From a checkpoint of a small transformer trained on Wikipedia: 11 layers.
Each number is 50 + 12 x the weight over its row's rms, rounded and kept within 0 to 99. Layers, rows and columns count from 0. The size before them is the row's rms in percent of the matrix's.

# q: layer 7 attention query, 256x224, rms 0.0893, rows 0-59, columns 168-223
# k: layer 7 attention key, 256x224, rms 0.0909, rows 0-59, columns 168-223
q0 103:51 73 49 53 42 59 52 32 41 67 55 53 61 40 64 47 57 71 52 40 33 54 50 31 57 39 42 43 56 67 43 47 46 50 53 61 48 29 30 42 44 22 37 44 49 41 64 61 54 57 55 35 50 37 63 57
k0 101:53 40 33 46 53 61 48 67 87 55 43 41 42 56 80 45 34 62 57 57 56 58 42 30 63 40 48 36 62 71 70 57 49 38 54 69 59 37 28 36 50 46 41 48 43 63 41 50 57 69 58 49 71 55 67 49
q1 106:50 34 53 51 70 53 61 37 43 33 33 47 71 53 61 45 58 61 33 47 48 47 60 25 58 64 27 52 59 55 40 43 21 50 37 28 63 44 70 46 59 56 56 62 59 49 34 71 48 41 34 45 36 51 39 53
k1 102:49 20 64 43 41 52 43 43 41 40 40 38 43 71 48 43 38 53 40 42 55 47 41 36 54 56 35 51 62 47 61 55 52 49 40 50 53 42 76 62 66 50 63 45 43 65 32 89 31 39 32 47 68 47 71 42
q2 110:53 40 64 31 44 23 69 30 35 36 60 53 43 26 72 58 49 58 51 55 47 44 52 62 49 59 49 52 41 52 68 57 54 67 34 41 65 46 59 52 64 38 44 28 48 54 53 80 62 43 40 43 56 54 32 37
k2 101:58 33 78 47 40 52 75 29 33 47 57 57 42 53 63 40 38 64 54 49 62 43 55 58 26 57 44 46 65 51 57 54 28 62 33 49 48 52 62 24 72 66 57 44 04 51 55 60 79 50 47 54 60 51 29 54
q3 098:70 23 39 67 57 47 68 47 63 34 75 28 46 43 54 54 54 51 43 59 55 44 60 30 41 39 48 35 55 41 67 36 44 63 49 31 47 49 40 55 43 33 51 56 49 51 45 51 82 73 70 44 50 71 65 66
k3 098:47 47 34 52 57 60 61 50 51 47 48 37 45 51 30 60 57 63 51 67 70 57 66 25 47 49 49 41 46 53 46 48 40 70 41 41 47 71 63 34 39 53 50 66 51 62 35 40 80 59 43 36 49 40 67 58
q4 096:41 50 67 57 44 40 44 75 58 39 27 64 59 54 78 68 57 73 68 51 51 62 61 32 41 59 48 40 32 40 41 53 45 45 46 49 42 50 56 65 42 50 29 54 44 58 54 62 52 79 55 45 42 45 38 53
k4 101:59 34 51 40 48 56 72 65 64 54 50 57 57 38 60 55 71 49 78 36 34 51 60 30 29 56 47 50 34 42 46 58 56 56 40 64 62 60 50 58 48 41 49 52 53 42 56 59 53 65 48 50 42 45 37 63
q5 104:30 29 52 44 58 53 46 56 59 53 58 66 58 55 58 51 53 54 71 66 38 54 43 53 48 31 36 38 37 37 40 47 40 50 30 51 44 55 56 60 61 33 42 45 57 66 36 71 33 48 43 59 51 50 53 65
k5 100:33 33 32 39 65 35 66 55 55 65 37 53 69 41 47 60 66 60 69 48 48 37 32 62 49 32 32 49 55 44 59 68 61 35 55 57 72 73 43 19 47 41 66 45 44 55 56 57 62 44 51 53 47 47 59 60
q6 099:42 46 56 35 56 42 33 49 30 26 44 34 60 28 29 35 33 47 42 39 60 51 56 25 58 65 72 58 55 56 67 53 58 37 80 54 63 54 53 48 44 68 44 46 41 23 34 61 57 62 27 36 38 39 36 57
k6 098:19 70 51 50 50 55 44 56 47 43 51 22 73 27 35 64 26 56 33 41 47 42 68 35 56 58 68 43 58 58 74 53 52 45 70 68 43 80 41 60 54 64 42 34 62 45 54 47 43 48 36 30 44 50 37 59
q7 104:39 28 27 60 46 66 46 49 57 31 34 47 26 59 58 58 49 48 64 56 51 54 36 45 58 57 52 54 42 81 57 50 52 64 32 34 63 30 47 47 49 58 56 61 35 41 55 30 54 70 53 55 69 38 35 52
k7 096:57 58 26 34 58 42 59 36 47 56 57 55 42 51 38 64 51 40 54 57 38 49 32 38 55 61 34 43 39 50 48 54 43 54 49 54 40 39 38 21 30 64 52 39 55 64 47 41 38 52 38 69 42 34 53 49
q8 102:45 74 50 41 71 67 61 51 60 49 54 55 59 39 50 43 51 53 50 48 56 53 61 36 33 49 66 39 43 60 48 64 29 62 69 32 74 62 52 36 45 35 51 44 27 52 60 62 57 56 55 35 56 38 44 52
k8 100:50 69 49 48 56 54 51 22 67 32 59 48 55 44 47 55 73 42 55 60 66 58 46 56 17 62 51 44 42 58 51 37 59 48 59 65 60 54 41 50 43 30 63 47 52 63 71 54 55 54 74 53 52 32 50 56
q9 109:39 54 46 52 40 65 31 46 62 61 56 57 53 32 56 45 52 71 69 56 50 42 70 63 48 50 56 72 46 41 50 59 60 37 38 40 53 46 66 43 46 52 60 15 67 71 51 51 55 41 49 47 42 57 29 54
k9 107:42 45 48 68 50 69 29 52 57 53 64 71 42 40 25 51 44 59 64 71 41 42 72 52 36 47 72 74 54 48 66 45 53 51 30 56 58 62 49 46 49 43 58 42 43 45 48 49 57 52 43 40 40 49 36 59
q10 100:48 39 54 60 48 76 30 62 65 46 41 64 42 39 81 60 26 50 32 32 45 49 55 88 37 43 41 33 36 57 79 51 54 48 57 48 58 46 40 52 39 43 41 47 64 51 38 47 28 41 46 56 35 54 61 33
k10 097:26 64 49 46 42 52 53 61 54 45 66 49 61 28 58 73 47 38 30 79 38 32 36 54 66 37 41 15 39 51 68 59 49 47 39 72 61 35 58 55 59 35 53 53 62 71 47 55 51 50 61 57 38 76 66 52
q11 097:39 26 40 44 38 56 36 54 46 38 63 32 61 63 55 44 55 38 73 60 48 42 48 64 29 60 61 46 35 54 35 56 55 61 55 36 64 38 25 58 45 69 40 43 60 71 81 48 57 49 63 61 46 44 64 37
k11 096:33 47 51 44 47 56 32 79 31 31 54 46 53 46 55 35 49 34 66 36 62 33 60 60 33 32 66 52 51 32 45 43 50 51 61 42 40 51 54 44 39 49 70 38 57 54 58 32 33 61 61 36 62 51 53 42
q12 106:43 34 32 44 56 41 42 52 44 67 54 72 36 57 59 51 67 47 31 61 57 45 62 55 52 50 44 64 60 53 58 37 42 45 66 29 31 45 53 60 47 48 63 42 81 55 37 57 47 44 53 44 41 60 50 38
k12 105:68 31 41 72 65 45 46 48 52 55 40 67 56 43 40 41 74 34 49 57 51 56 69 40 59 66 54 55 46 43 63 43 39 43 45 55 53 36 68 62 62 58 61 61 58 51 42 36 58 28 68 30 42 47 81 42
q13 099:48 61 60 33 53 39 28 52 56 30 50 52 29 50 54 62 46 55 64 45 51 41 68 45 57 62 32 71 53 53 34 36 48 23 45 56 43 49 35 24 52 47 24 55 57 64 55 63 64 42 37 68 61 60 61 39
k13 103:58 52 57 38 43 49 35 56 63 30 37 43 42 72 31 48 59 51 76 48 57 46 42 42 47 61 39 51 59 49 44 41 55 44 35 65 61 59 44 49 53 57 34 51 44 52 53 66 54 52 21 62 60 79 51 36
q14 103:35 31 55 51 41 62 46 74 29 47 55 41 63 56 64 10 50 57 59 57 69 64 39 54 62 41 48 54 33 57 58 69 57 58 56 70 41 42 42 51 39 53 34 45 34 57 47 45 30 40 44 33 40 64 45 44
k14 096:42 40 67 58 37 55 51 65 36 49 39 46 49 56 56 58 49 43 39 45 27 51 57 55 55 26 29 52 52 51 52 57 63 67 24 60 49 63 28 40 35 25 37 52 52 49 53 69 53 64 33 22 44 65 56 58
q15 103:54 59 29 71 59 61 53 50 58 47 66 55 45 34 45 44 38 58 51 28 75 30 56 45 49 60 49 39 54 46 40 65 49 70 20 40 32 30 59 48 50 53 45 16 46 37 48 66 48 54 39 53 44 65 41 49
k15 097:53 46 34 58 57 69 39 48 57 40 38 50 61 35 37 53 38 41 55 70 68 27 50 52 42 47 34 43 45 39 38 54 55 53 42 60 41 59 51 56 66 65 55 40 39 63 55 30 52 49 76 45 51 44 61 71
q16 097:50 70 62 55 55 34 66 51 42 40 61 40 67 64 40 40 31 48 75 58 51 28 43 47 58 64 42 58 67 29 55 76 65 78 54 30 67 46 39 47 34 63 51 56 68 31 51 39 23 49 44 40 64 73 38 53
k16 098:61 61 49 58 38 34 58 34 42 37 72 37 53 42 42 44 34 48 76 44 71 55 49 49 36 49 45 44 39 32 48 66 55 57 23 53 50 41 57 29 40 56 56 43 79 53 45 36 28 61 64 35 58 41 56 46
q17 103:52 56 50 49 36 36 48 44 52 53 49 35 52 69 39 40 41 50 46 44 48 36 69 40 48 54 53 40 53 36 64 42 52 59 86 45 51 63 40 44 61 40 62 59 35 81 53 60 25 70 38 49 40 23 71 50
k17 101:53 69 63 62 67 53 47 45 73 37 30 43 49 40 68 28 48 41 42 37 46 63 42 70 39 52 67 49 41 48 57 59 51 46 75 35 60 61 67 47 47 60 50 27 30 72 68 54 48 63 42 53 57 51 69 52
q18 101:54 47 27 59 37 64 48 61 57 54 46 25 75 41 55 38 58 32 61 55 60 43 44 34 46 44 58 65 31 40 48 57 73 63 41 76 56 28 57 51 69 60 53 22 56 44 37 50 49 60 42 43 65 43 69 67
k18 097:58 42 42 50 51 61 45 75 30 61 42 47 51 38 55 28 28 29 57 54 55 48 40 38 40 53 51 67 25 51 44 51 48 40 52 47 34 64 44 42 66 47 70 47 40 57 62 54 71 70 47 70 27 59 67 47
q19 106:44 45 49 57 67 40 51 55 44 51 47 49 44 54 35 52 59 70 35 29 33 60 45 45 49 66 52 56 67 72 60 45 53 48 32 47 61 64 20 26 53 67 29 66 49 52 33 36 42 44 29 48 48 69 52 52
k19 103:51 53 50 56 69 52 50 56 34 57 43 49 36 37 39 50 53 62 22 38 41 37 59 32 57 60 46 47 60 56 54 53 47 40 60 36 65 28 45 51 40 53 41 80 64 51 61 53 29 46 58 42 46 62 63 31
q20 100:42 60 65 52 51 64 69 64 49 55 53 54 62 55 54 32 37 50 61 55 50 61 37 55 48 42 37 65 46 57 41 41 44 30 54 31 34 48 57 37 45 59 56 55 48 45 53 49 52 39 46 43 35 61 57 35
k20 099:30 46 63 74 35 65 68 53 38 60 65 34 65 50 58 56 42 51 42 60 63 65 52 59 45 46 60 46 44 48 35 36 45 33 64 56 51 38 46 55 36 31 78 56 47 43 46 44 21 54 61 44 57 44 64 50
q21 098:49 39 96 50 53 35 39 64 72 48 48 54 32 47 56 75 35 49 47 52 72 60 67 40 59 41 48 75 68 44 42 68 39 61 53 43 36 46 35 44 49 51 54 52 50 53 42 46 53 38 67 38 41 38 46 49
k21 096:63 64 71 72 48 43 50 50 35 56 45 33 43 44 64 33 68 61 26 59 47 26 77 38 50 44 41 63 45 41 50 60 52 38 50 58 30 51 51 46 38 24 69 49 47 35 64 54 56 65 54 54 34 51 68 50
q22 096:43 51 60 33 31 57 40 29 69 29 47 49 53 55 46 50 38 53 53 45 45 63 44 56 55 52 72 44 29 49 41 62 63 66 57 51 54 56 55 39 30 35 52 59 60 52 62 42 73 71 34 57 49 60 31 57
k22 091:49 43 49 45 36 64 66 39 66 24 41 65 73 43 65 64 50 76 45 59 30 63 52 35 52 36 62 64 55 40 59 57 47 54 25 48 47 69 45 59 54 31 48 67 62 41 48 60 56 53 47 54 57 49 21 71
q23 102:36 47 42 52 66 60 63 59 79 51 59 58 34 45 53 49 54 59 64 46 54 50 47 74 52 47 64 65 58 41 50 41 57 41 41 48 62 67 49 51 60 49 55 47 40 65 69 52 45 59 60 22 54 56 66 43
k23 101:34 68 50 41 56 56 39 75 77 31 61 53 43 39 58 23 40 59 56 64 34 30 33 55 39 41 41 76 61 32 56 26 51 51 47 42 35 53 54 54 34 61 62 46 51 66 57 38 64 84 69 58 50 31 72 61
q24 096:40 40 32 34 37 37 60 47 35 41 56 43 52 42 37 68 50 52 61 34 38 40 58 67 49 54 50 39 63 30 39 53 40 45 66 34 52 33 54 50 47 55 71 42 51 68 59 47 50 47 34 52 41 55 46 50
k24 099:56 52 54 50 35 70 33 42 56 31 41 42 40 56 36 68 37 55 73 28 59 54 53 54 63 32 55 26 57 45 72 54 40 55 53 38 47 38 50 63 47 42 30 27 48 60 62 56 65 49 26 69 58 59 54 42
q25 101:54 51 60 52 41 49 57 50 36 64 33 56 49 48 44 38 64 60 28 57 51 58 32 44 50 42 35 46 43 37 69 49 45 62 68 72 43 46 63 47 33 52 52 42 44 79 59 50 46 59 50 42 77 48 43 42
k25 091:45 26 40 51 49 64 53 50 53 68 54 59 58 47 69 33 54 71 45 62 39 43 44 51 54 48 65 58 45 55 64 38 64 67 36 55 60 38 49 46 57 46 48 31 54 73 39 59 52 45 47 50 49 64 45 60
q26 103:53 24 24 51 57 67 51 34 45 66 53 48 35 50 38 40 49 60 49 32 44 43 68 60 33 56 41 46 53 36 72 50 61 73 49 58 43 48 51 35 59 59 59 51 49 50 51 66 83 37 46 53 28 62 79 52
k26 097:57 44 35 47 58 55 30 43 48 31 64 55 43 48 47 37 32 41 49 26 72 61 65 38 20 70 44 47 56 78 47 60 73 45 34 68 41 53 61 48 60 56 30 51 52 76 41 39 63 55 42 48 67 29 92 52
q27 105:54 50 65 43 48 45 58 53 41 52 65 49 66 44 58 42 53 60 66 41 48 41 33 48 46 56 41 32 54 48 69 34 46 49 67 62 62 45 60 58 31 45 33 40 41 56 54 58 41 52 65 48 52 58 50 44
k27 102:51 43 38 38 47 65 65 52 35 43 54 39 57 59 71 29 47 50 54 67 46 34 43 44 63 69 37 50 68 51 67 43 15 41 45 36 74 56 41 37 34 43 42 71 45 44 72 49 53 56 68 49 48 76 56 62
q28 100:31 46 41 58 38 53 40 61 51 44 42 57 27 63 45 56 51 68 47 43 51 34 69 47 65 35 70 50 61 41 54 43 58 55 45 68 41 46 50 39 36 58 58 42 54 21 50 57 56 38 59 37 73 54 63 34
k28 102:42 37 40 63 40 48 45 61 69 42 52 55 41 54 70 66 56 72 47 53 59 39 55 55 53 51 65 60 57 54 52 60 41 53 55 41 63 54 26 46 44 60 43 50 58 46 49 41 56 43 67 32 69 46 45 38
q29 100:56 40 62 61 57 51 50 37 84 50 47 45 54 60 35 31 67 41 51 39 44 28 76 51 60 75 45 48 59 42 40 52 52 48 38 46 56 35 32 46 71 47 44 53 74 39 33 53 53 50 42 47 15 59 46 37
k29 103:35 65 56 56 61 48 53 34 69 78 40 42 62 53 53 35 65 42 55 43 43 44 59 58 66 82 59 56 53 36 27 70 44 37 36 28 46 54 45 37 65 45 53 25 86 63 47 53 74 59 41 49 43 37 39 56
q30 102:57 54 57 51 48 26 27 79 35 40 33 66 52 50 56 46 60 49 50 49 47 33 24 52 42 65 49 53 67 57 45 59 60 54 47 44 43 78 29 67 49 54 44 64 66 46 30 29 49 54 62 57 39 28 63 67
k30 101:47 69 48 44 77 24 40 60 47 53 25 47 47 47 40 43 57 35 76 41 35 33 18 54 36 74 37 38 58 61 50 74 41 56 52 63 66 60 66 43 55 47 46 62 47 43 51 31 59 51 64 76 28 36 44 56
q31 103:54 52 52 48 42 75 19 62 40 60 59 64 55 55 59 53 66 50 45 39 48 70 49 47 61 59 59 42 70 58 49 48 48 65 44 47 47 47 53 47 53 54 52 54 58 61 32 43 66 44 55 50 43 48 58 44
k31 095:31 30 51 40 34 51 53 65 52 37 51 48 32 68 56 66 61 51 42 37 57 62 65 45 59 37 49 54 60 39 47 55 51 56 64 57 31 55 49 57 47 55 76 53 63 53 29 37 47 54 42 47 58 49 29 67
q32 092:44 70 42 50 44 43 40 55 54 36 36 70 55 62 65 64 53 58 53 51 23 39 58 33 39 48 54 48 47 61 50 59 37 55 63 68 60 53 65 43 51 43 56 31 67 49 52 31 47 28 35 54 48 63 48 56
k32 092:54 50 64 54 43 51 53 60 42 32 40 38 58 76 50 45 53 53 49 58 44 62 48 37 56 68 40 62 60 59 68 49 34 61 58 41 66 38 37 24 48 57 68 48 45 37 52 22 68 35 70 49 40 47 47 48
q33 094:52 48 39 55 63 41 42 60 50 48 32 30 36 35 30 40 50 57 61 55 57 41 56 52 33 47 48 42 26 37 53 66 56 34 56 36 33 59 41 70 49 45 47 48 41 39 57 36 44 54 48 61 63 55 37 79
k33 096:53 75 55 50 67 22 41 65 70 67 28 62 53 37 37 54 67 72 53 57 53 47 53 49 34 43 59 36 40 55 45 61 49 49 31 41 25 55 46 76 51 39 40 56 32 35 54 50 65 69 59 76 71 66 41 32
q34 099:60 50 62 66 57 44 46 48 64 57 55 56 42 56 59 42 51 56 68 37 60 23 91 62 46 26 67 47 80 51 65 62 65 69 72 59 33 51 46 42 40 59 43 23 37 51 44 56 33 49 41 51 47 43 60 45
k34 095:68 63 61 56 43 54 50 38 76 41 60 77 46 53 44 42 62 40 37 50 55 46 75 56 47 51 57 54 71 77 61 46 46 65 71 62 25 45 64 25 43 39 70 46 64 46 45 61 49 47 56 41 47 33 57 50
q35 107:55 49 46 62 57 55 36 26 55 37 63 39 54 50 39 58 60 35 46 64 49 47 60 59 65 42 34 42 61 51 33 42 23 46 56 60 42 67 54 56 42 73 55 50 58 36 62 54 44 58 44 36 65 50 46 54
k35 105:60 54 25 42 38 28 45 37 45 57 62 48 55 51 60 36 66 76 49 55 37 42 52 54 41 58 39 69 61 43 44 39 24 39 81 54 32 68 53 52 43 51 46 32 49 48 42 53 30 54 28 47 53 51 61 52
q36 106:50 47 32 55 45 41 54 71 39 70 64 46 69 60 62 32 43 50 47 49 52 67 46 24 56 59 51 37 47 65 41 39 49 50 51 52 53 59 50 67 49 54 39 49 47 40 43 42 56 31 44 77 34 65 66 34
k36 100:43 42 53 56 38 63 30 65 46 49 79 43 62 52 48 45 29 57 50 61 47 58 53 55 72 38 48 27 52 56 48 23 53 30 38 42 60 57 50 45 44 60 49 58 40 40 36 38 38 77 53 34 68 38 39 57
q37 104:33 52 65 46 60 44 40 46 47 49 59 38 40 44 44 78 53 36 37 69 48 50 46 68 62 31 49 46 55 41 66 54 79 49 32 38 56 79 48 36 55 77 29 54 59 66 58 67 43 79 57 61 48 49 67 34
k37 104:52 67 47 40 46 46 55 55 37 52 29 53 50 65 35 52 63 47 59 33 36 35 32 62 51 53 55 52 50 40 43 44 66 42 54 59 38 64 47 49 49 66 45 54 49 52 55 44 66 50 62 63 58 36 68 39
q38 108:52 51 46 53 66 47 58 69 36 50 38 37 46 64 73 71 52 42 61 31 42 80 58 48 58 60 74 33 36 42 54 33 52 41 25 55 40 48 49 55 49 44 53 54 62 59 50 60 49 44 57 56 86 36 42 29
k38 102:76 61 59 55 69 52 62 70 46 65 59 42 45 63 51 55 78 31 58 40 54 52 32 40 59 43 62 20 39 38 61 44 47 36 41 52 52 80 36 69 64 46 43 58 50 53 60 68 47 41 67 50 50 25 57 53
q39 104:51 51 43 59 72 50 55 54 41 29 51 72 36 46 46 52 52 65 43 46 55 26 42 39 66 45 40 37 35 38 34 26 36 45 34 56 56 67 39 52 56 57 44 57 64 63 45 34 61 33 56 42 54 34 30 32
k39 101:38 55 51 41 60 45 39 67 54 38 47 70 57 38 41 73 55 55 49 49 49 72 37 39 57 51 73 50 30 47 50 63 34 55 41 40 39 57 54 58 59 65 53 42 40 54 60 35 52 34 50 50 50 57 56 33
q40 098:65 39 72 54 26 37 33 39 55 19 50 55 39 59 38 38 51 36 57 62 58 43 41 44 53 60 41 43 43 41 39 46 61 56 56 44 55 38 39 63 33 25 54 39 44 51 54 67 53 29 79 50 41 54 52 50
k40 096:45 42 76 69 54 31 50 49 54 22 55 39 47 59 48 64 40 31 58 54 43 56 58 73 52 47 55 48 47 49 48 60 50 41 50 56 66 46 42 25 45 35 57 54 40 70 27 49 34 43 53 38 61 54 52 55
q41 100:27 48 48 56 49 59 56 49 55 39 62 54 59 40 64 38 34 69 74 42 37 52 39 50 67 40 60 42 34 40 32 66 30 61 60 47 51 51 40 43 36 83 41 42 62 36 45 51 76 80 46 66 28 40 51 49
k41 102:32 64 39 31 27 66 53 68 43 46 49 38 46 60 71 58 56 36 50 50 51 50 38 61 58 30 43 47 34 42 58 58 50 27 54 56 64 47 53 35 35 65 35 49 72 58 63 29 65 73 48 41 55 54 29 50
q42 100:50 39 51 70 33 60 52 76 46 36 42 49 86 62 57 69 37 53 26 48 54 34 52 70 46 58 54 53 75 51 45 53 49 38 47 50 45 72 64 54 61 23 34 54 52 46 43 50 55 50 68 75 37 54 41 19
k42 101:50 36 61 55 41 51 60 79 59 48 42 46 61 54 49 77 47 40 40 45 50 31 63 44 70 52 48 62 54 55 48 45 30 23 44 55 62 55 66 59 53 38 45 53 46 59 61 62 18 63 67 88 53 40 25 34
q43 100:38 53 74 47 48 55 43 57 40 31 63 44 58 55 31 47 56 50 38 59 55 44 52 49 53 62 51 47 54 33 55 42 32 51 38 57 60 39 62 55 61 17 51 43 54 63 62 46 50 31 55 62 44 54 60 64
k43 101:63 56 52 37 62 59 33 54 60 16 29 48 68 52 45 73 39 37 40 52 54 56 53 71 56 52 58 53 50 49 42 47 46 70 64 50 26 59 62 51 68 47 61 50 69 59 41 60 54 42 43 48 45 27 29 63
q44 101:32 75 49 71 57 48 54 61 20 47 48 60 82 38 58 67 42 35 57 71 57 59 60 60 24 56 46 71 65 50 43 47 18 65 49 64 63 62 53 42 34 70 60 56 37 62 54 73 37 49 52 26 33 61 37 46
k44 100:47 65 62 59 42 43 65 47 39 55 31 28 71 30 53 56 31 47 37 59 41 35 36 58 54 49 42 72 39 52 54 51 40 53 46 49 51 38 54 45 63 55 52 58 42 82 77 69 47 35 32 07 44 57 37 47
q45 101:67 49 39 61 46 48 39 47 49 53 42 44 36 35 55 48 42 45 50 51 48 64 35 44 57 31 63 62 59 54 64 63 54 68 54 45 50 36 58 55 23 50 59 57 60 53 58 63 48 47 56 55 68 55 48 47
k45 099:52 64 25 42 55 67 52 51 43 54 56 40 51 53 42 36 54 60 25 39 33 22 62 47 44 57 56 46 45 57 77 48 37 53 65 32 38 51 62 74 48 54 31 63 60 58 43 47 30 46 40 58 41 48 53 52
q46 101:56 38 47 41 50 36 35 46 54 56 44 50 52 47 43 50 42 49 57 54 34 46 47 61 46 51 40 56 50 48 49 37 45 40 37 58 40 27 34 53 52 58 45 42 73 40 49 37 42 49 75 45 49 51 57 43
k46 098:65 65 52 43 32 34 64 50 53 64 39 55 60 60 53 84 50 38 54 63 33 42 41 53 44 45 36 53 47 48 44 80 15 49 31 59 33 42 47 51 41 54 33 36 42 49 49 46 57 51 53 30 48 62 75 54
q47 101:41 41 55 53 49 65 54 58 47 49 47 55 64 52 50 66 36 53 66 58 70 51 77 49 56 50 60 41 53 54 47 68 38 45 63 21 58 58 51 18 48 67 64 72 46 59 46 41 55 41 42 40 59 67 42 42
k47 098:42 66 59 58 28 74 58 64 39 38 50 60 56 47 69 50 29 62 53 59 30 51 57 39 48 48 47 68 50 68 55 53 38 46 43 53 51 45 62 28 34 80 57 46 56 62 43 52 72 58 45 43 49 76 36 55
q48 109:58 73 38 47 56 43 62 47 38 62 35 57 43 44 29 41 56 60 55 55 47 43 46 73 37 47 43 21 56 57 46 80 81 24 46 67 43 40 41 50 30 69 63 59 75 53 68 44 42 66 50 61 36 63 81 44
k48 108:47 53 50 50 65 66 56 58 32 68 34 71 45 49 32 30 34 32 59 48 49 52 52 63 29 63 55 37 56 59 46 50 59 34 73 54 60 56 52 45 54 57 62 46 61 28 48 44 27 59 70 57 48 73 72 63
q49 100:58 58 39 44 60 49 44 52 47 42 62 44 66 55 50 63 62 49 55 45 59 54 56 48 44 32 58 38 47 66 53 53 65 51 60 50 49 43 48 47 57 69 49 34 25 34 40 58 64 65 45 36 59 60 74 63
k49 103:58 51 49 38 61 50 45 42 54 43 64 58 39 63 57 33 69 55 48 29 29 63 47 44 43 35 55 47 46 29 49 38 76 42 49 41 48 47 35 53 67 66 81 48 47 38 83 54 60 42 41 30 60 58 61 52
q50 104:30 75 68 57 79 59 52 60 55 58 39 54 34 39 39 50 64 49 60 62 60 62 47 48 43 65 69 56 42 66 69 31 62 49 76 52 70 41 40 73 43 30 55 36 61 58 35 47 59 35 42 66 50 34 52 50
k50 099:38 67 66 70 58 55 49 54 45 66 59 42 64 63 42 47 45 45 55 60 61 69 59 41 32 43 63 54 43 46 58 33 60 63 64 44 65 45 35 68 56 27 41 51 77 51 53 64 51 44 59 72 53 29 47 60
q51 105:33 41 39 72 52 64 49 70 61 43 49 64 66 45 55 29 58 44 44 82 57 57 56 57 38 52 49 38 67 49 66 63 54 42 26 40 32 56 53 57 33 65 62 44 31 61 26 62 62 39 43 37 62 63 38 78
k51 101:54 67 43 42 59 46 60 53 58 39 38 76 42 37 45 34 52 45 52 64 63 58 57 48 50 54 42 52 61 71 41 42 44 45 44 48 69 46 71 53 33 32 67 58 36 73 28 55 54 28 56 24 51 27 46 56
q52 106:50 64 49 50 55 59 40 32 55 70 72 59 58 27 80 56 35 61 45 43 52 36 40 46 41 84 63 29 56 38 47 33 62 32 39 46 39 53 51 53 56 46 65 40 43 33 61 57 49 60 50 52 66 43 55 46
k52 102:53 44 54 38 77 57 37 32 45 51 70 47 53 46 69 58 23 42 51 60 53 28 47 32 45 43 63 22 43 32 48 50 58 40 46 31 43 53 58 54 64 70 60 44 45 42 57 68 57 52 40 36 62 48 47 49
q53 096:51 49 39 42 50 55 50 53 38 57 37 45 62 48 27 46 53 66 26 45 33 42 43 61 61 34 45 46 35 67 46 46 74 61 44 37 57 76 13 54 58 66 40 34 52 49 36 36 65 48 43 43 52 55 28 48
k53 098:45 57 53 53 52 44 50 42 26 56 57 54 37 40 41 45 60 54 28 46 32 37 48 47 46 36 31 48 43 41 59 46 46 54 40 33 39 49 47 52 63 47 46 57 64 51 33 44 46 66 40 42 41 46 27 31
q54 104:34 62 58 35 47 75 66 56 53 33 50 62 58 64 46 65 79 49 53 63 44 52 60 51 53 26 46 63 54 55 59 55 76 65 25 45 55 23 49 54 39 13 49 51 28 62 46 57 65 33 38 43 42 41 53 53
k54 104:39 55 58 29 67 69 57 72 41 37 55 47 49 46 39 36 78 51 65 50 38 61 79 49 56 56 47 49 45 60 34 61 59 75 42 38 49 40 36 34 68 27 58 72 31 49 47 49 41 37 40 63 41 47 57 42
q55 090:53 56 55 67 55 35 45 58 43 44 53 62 62 46 61 74 54 38 61 70 62 48 49 51 65 55 64 50 37 38 55 57 38 56 53 30 42 60 32 16 45 34 40 61 25 33 56 43 50 64 41 42 47 46 53 47
k55 086:67 56 52 63 39 57 58 71 40 61 52 56 55 27 39 80 60 46 61 42 52 58 78 44 48 65 59 67 40 56 53 57 43 59 40 58 62 29 48 36 44 46 45 63 47 50 54 50 53 32 40 43 44 40 60 33
q56 110:65 67 57 45 47 57 55 42 55 64 76 32 52 53 51 45 50 48 49 49 47 54 44 52 50 56 53 43 46 37 62 58 32 60 47 41 22 49 50 32 58 59 59 45 86 70 40 56 47 76 31 40 51 56 79 42
k56 100:72 45 44 72 56 64 44 44 46 40 44 39 43 59 53 40 64 65 41 51 35 54 39 70 57 55 48 37 28 51 35 22 58 62 46 56 37 37 34 52 39 64 68 40 73 38 47 42 52 56 56 36 49 58 46 56
q57 103:47 53 76 35 40 48 45 34 79 50 52 54 50 61 43 65 40 32 56 57 52 67 22 55 49 59 72 52 44 50 33 44 64 41 40 59 62 40 50 70 33 60 48 43 34 53 40 52 51 53 51 57 82 57 21 61
k57 098:35 66 66 45 46 38 73 40 74 46 53 41 51 53 42 52 30 48 46 61 63 37 44 51 72 52 62 47 50 37 34 46 50 40 46 45 75 34 48 51 59 44 37 66 59 63 44 72 36 49 37 64 85 50 35 62
q58 099:62 50 26 31 61 67 70 70 43 71 65 43 67 59 43 72 43 61 42 53 29 48 44 52 44 52 49 46 77 56 46 67 68 30 61 63 27 43 47 37 63 24 51 68 53 68 47 18 55 44 36 51 55 58 54 42
k58 098:37 30 57 20 75 45 72 49 57 37 47 73 67 49 58 58 38 49 48 56 59 35 44 54 41 35 39 56 60 59 38 53 45 51 28 34 43 44 61 54 62 37 41 72 41 41 65 33 66 66 55 41 62 54 65 39
q59 099:64 83 28 43 49 68 46 46 64 38 73 40 56 61 25 56 41 53 55 75 63 56 45 32 53 59 48 52 34 64 59 48 66 56 45 34 50 60 39 41 60 52 59 50 19 63 68 54 51 60 58 56 28 33 57 43
k59 097:60 53 55 55 63 70 69 58 45 43 80 56 53 48 37 60 53 55 64 43 44 76 49 57 33 51 35 38 63 52 64 45 63 46 74 33 48 55 38 45 67 26 57 32 26 51 55 47 41 56 31 36 42 31 52 45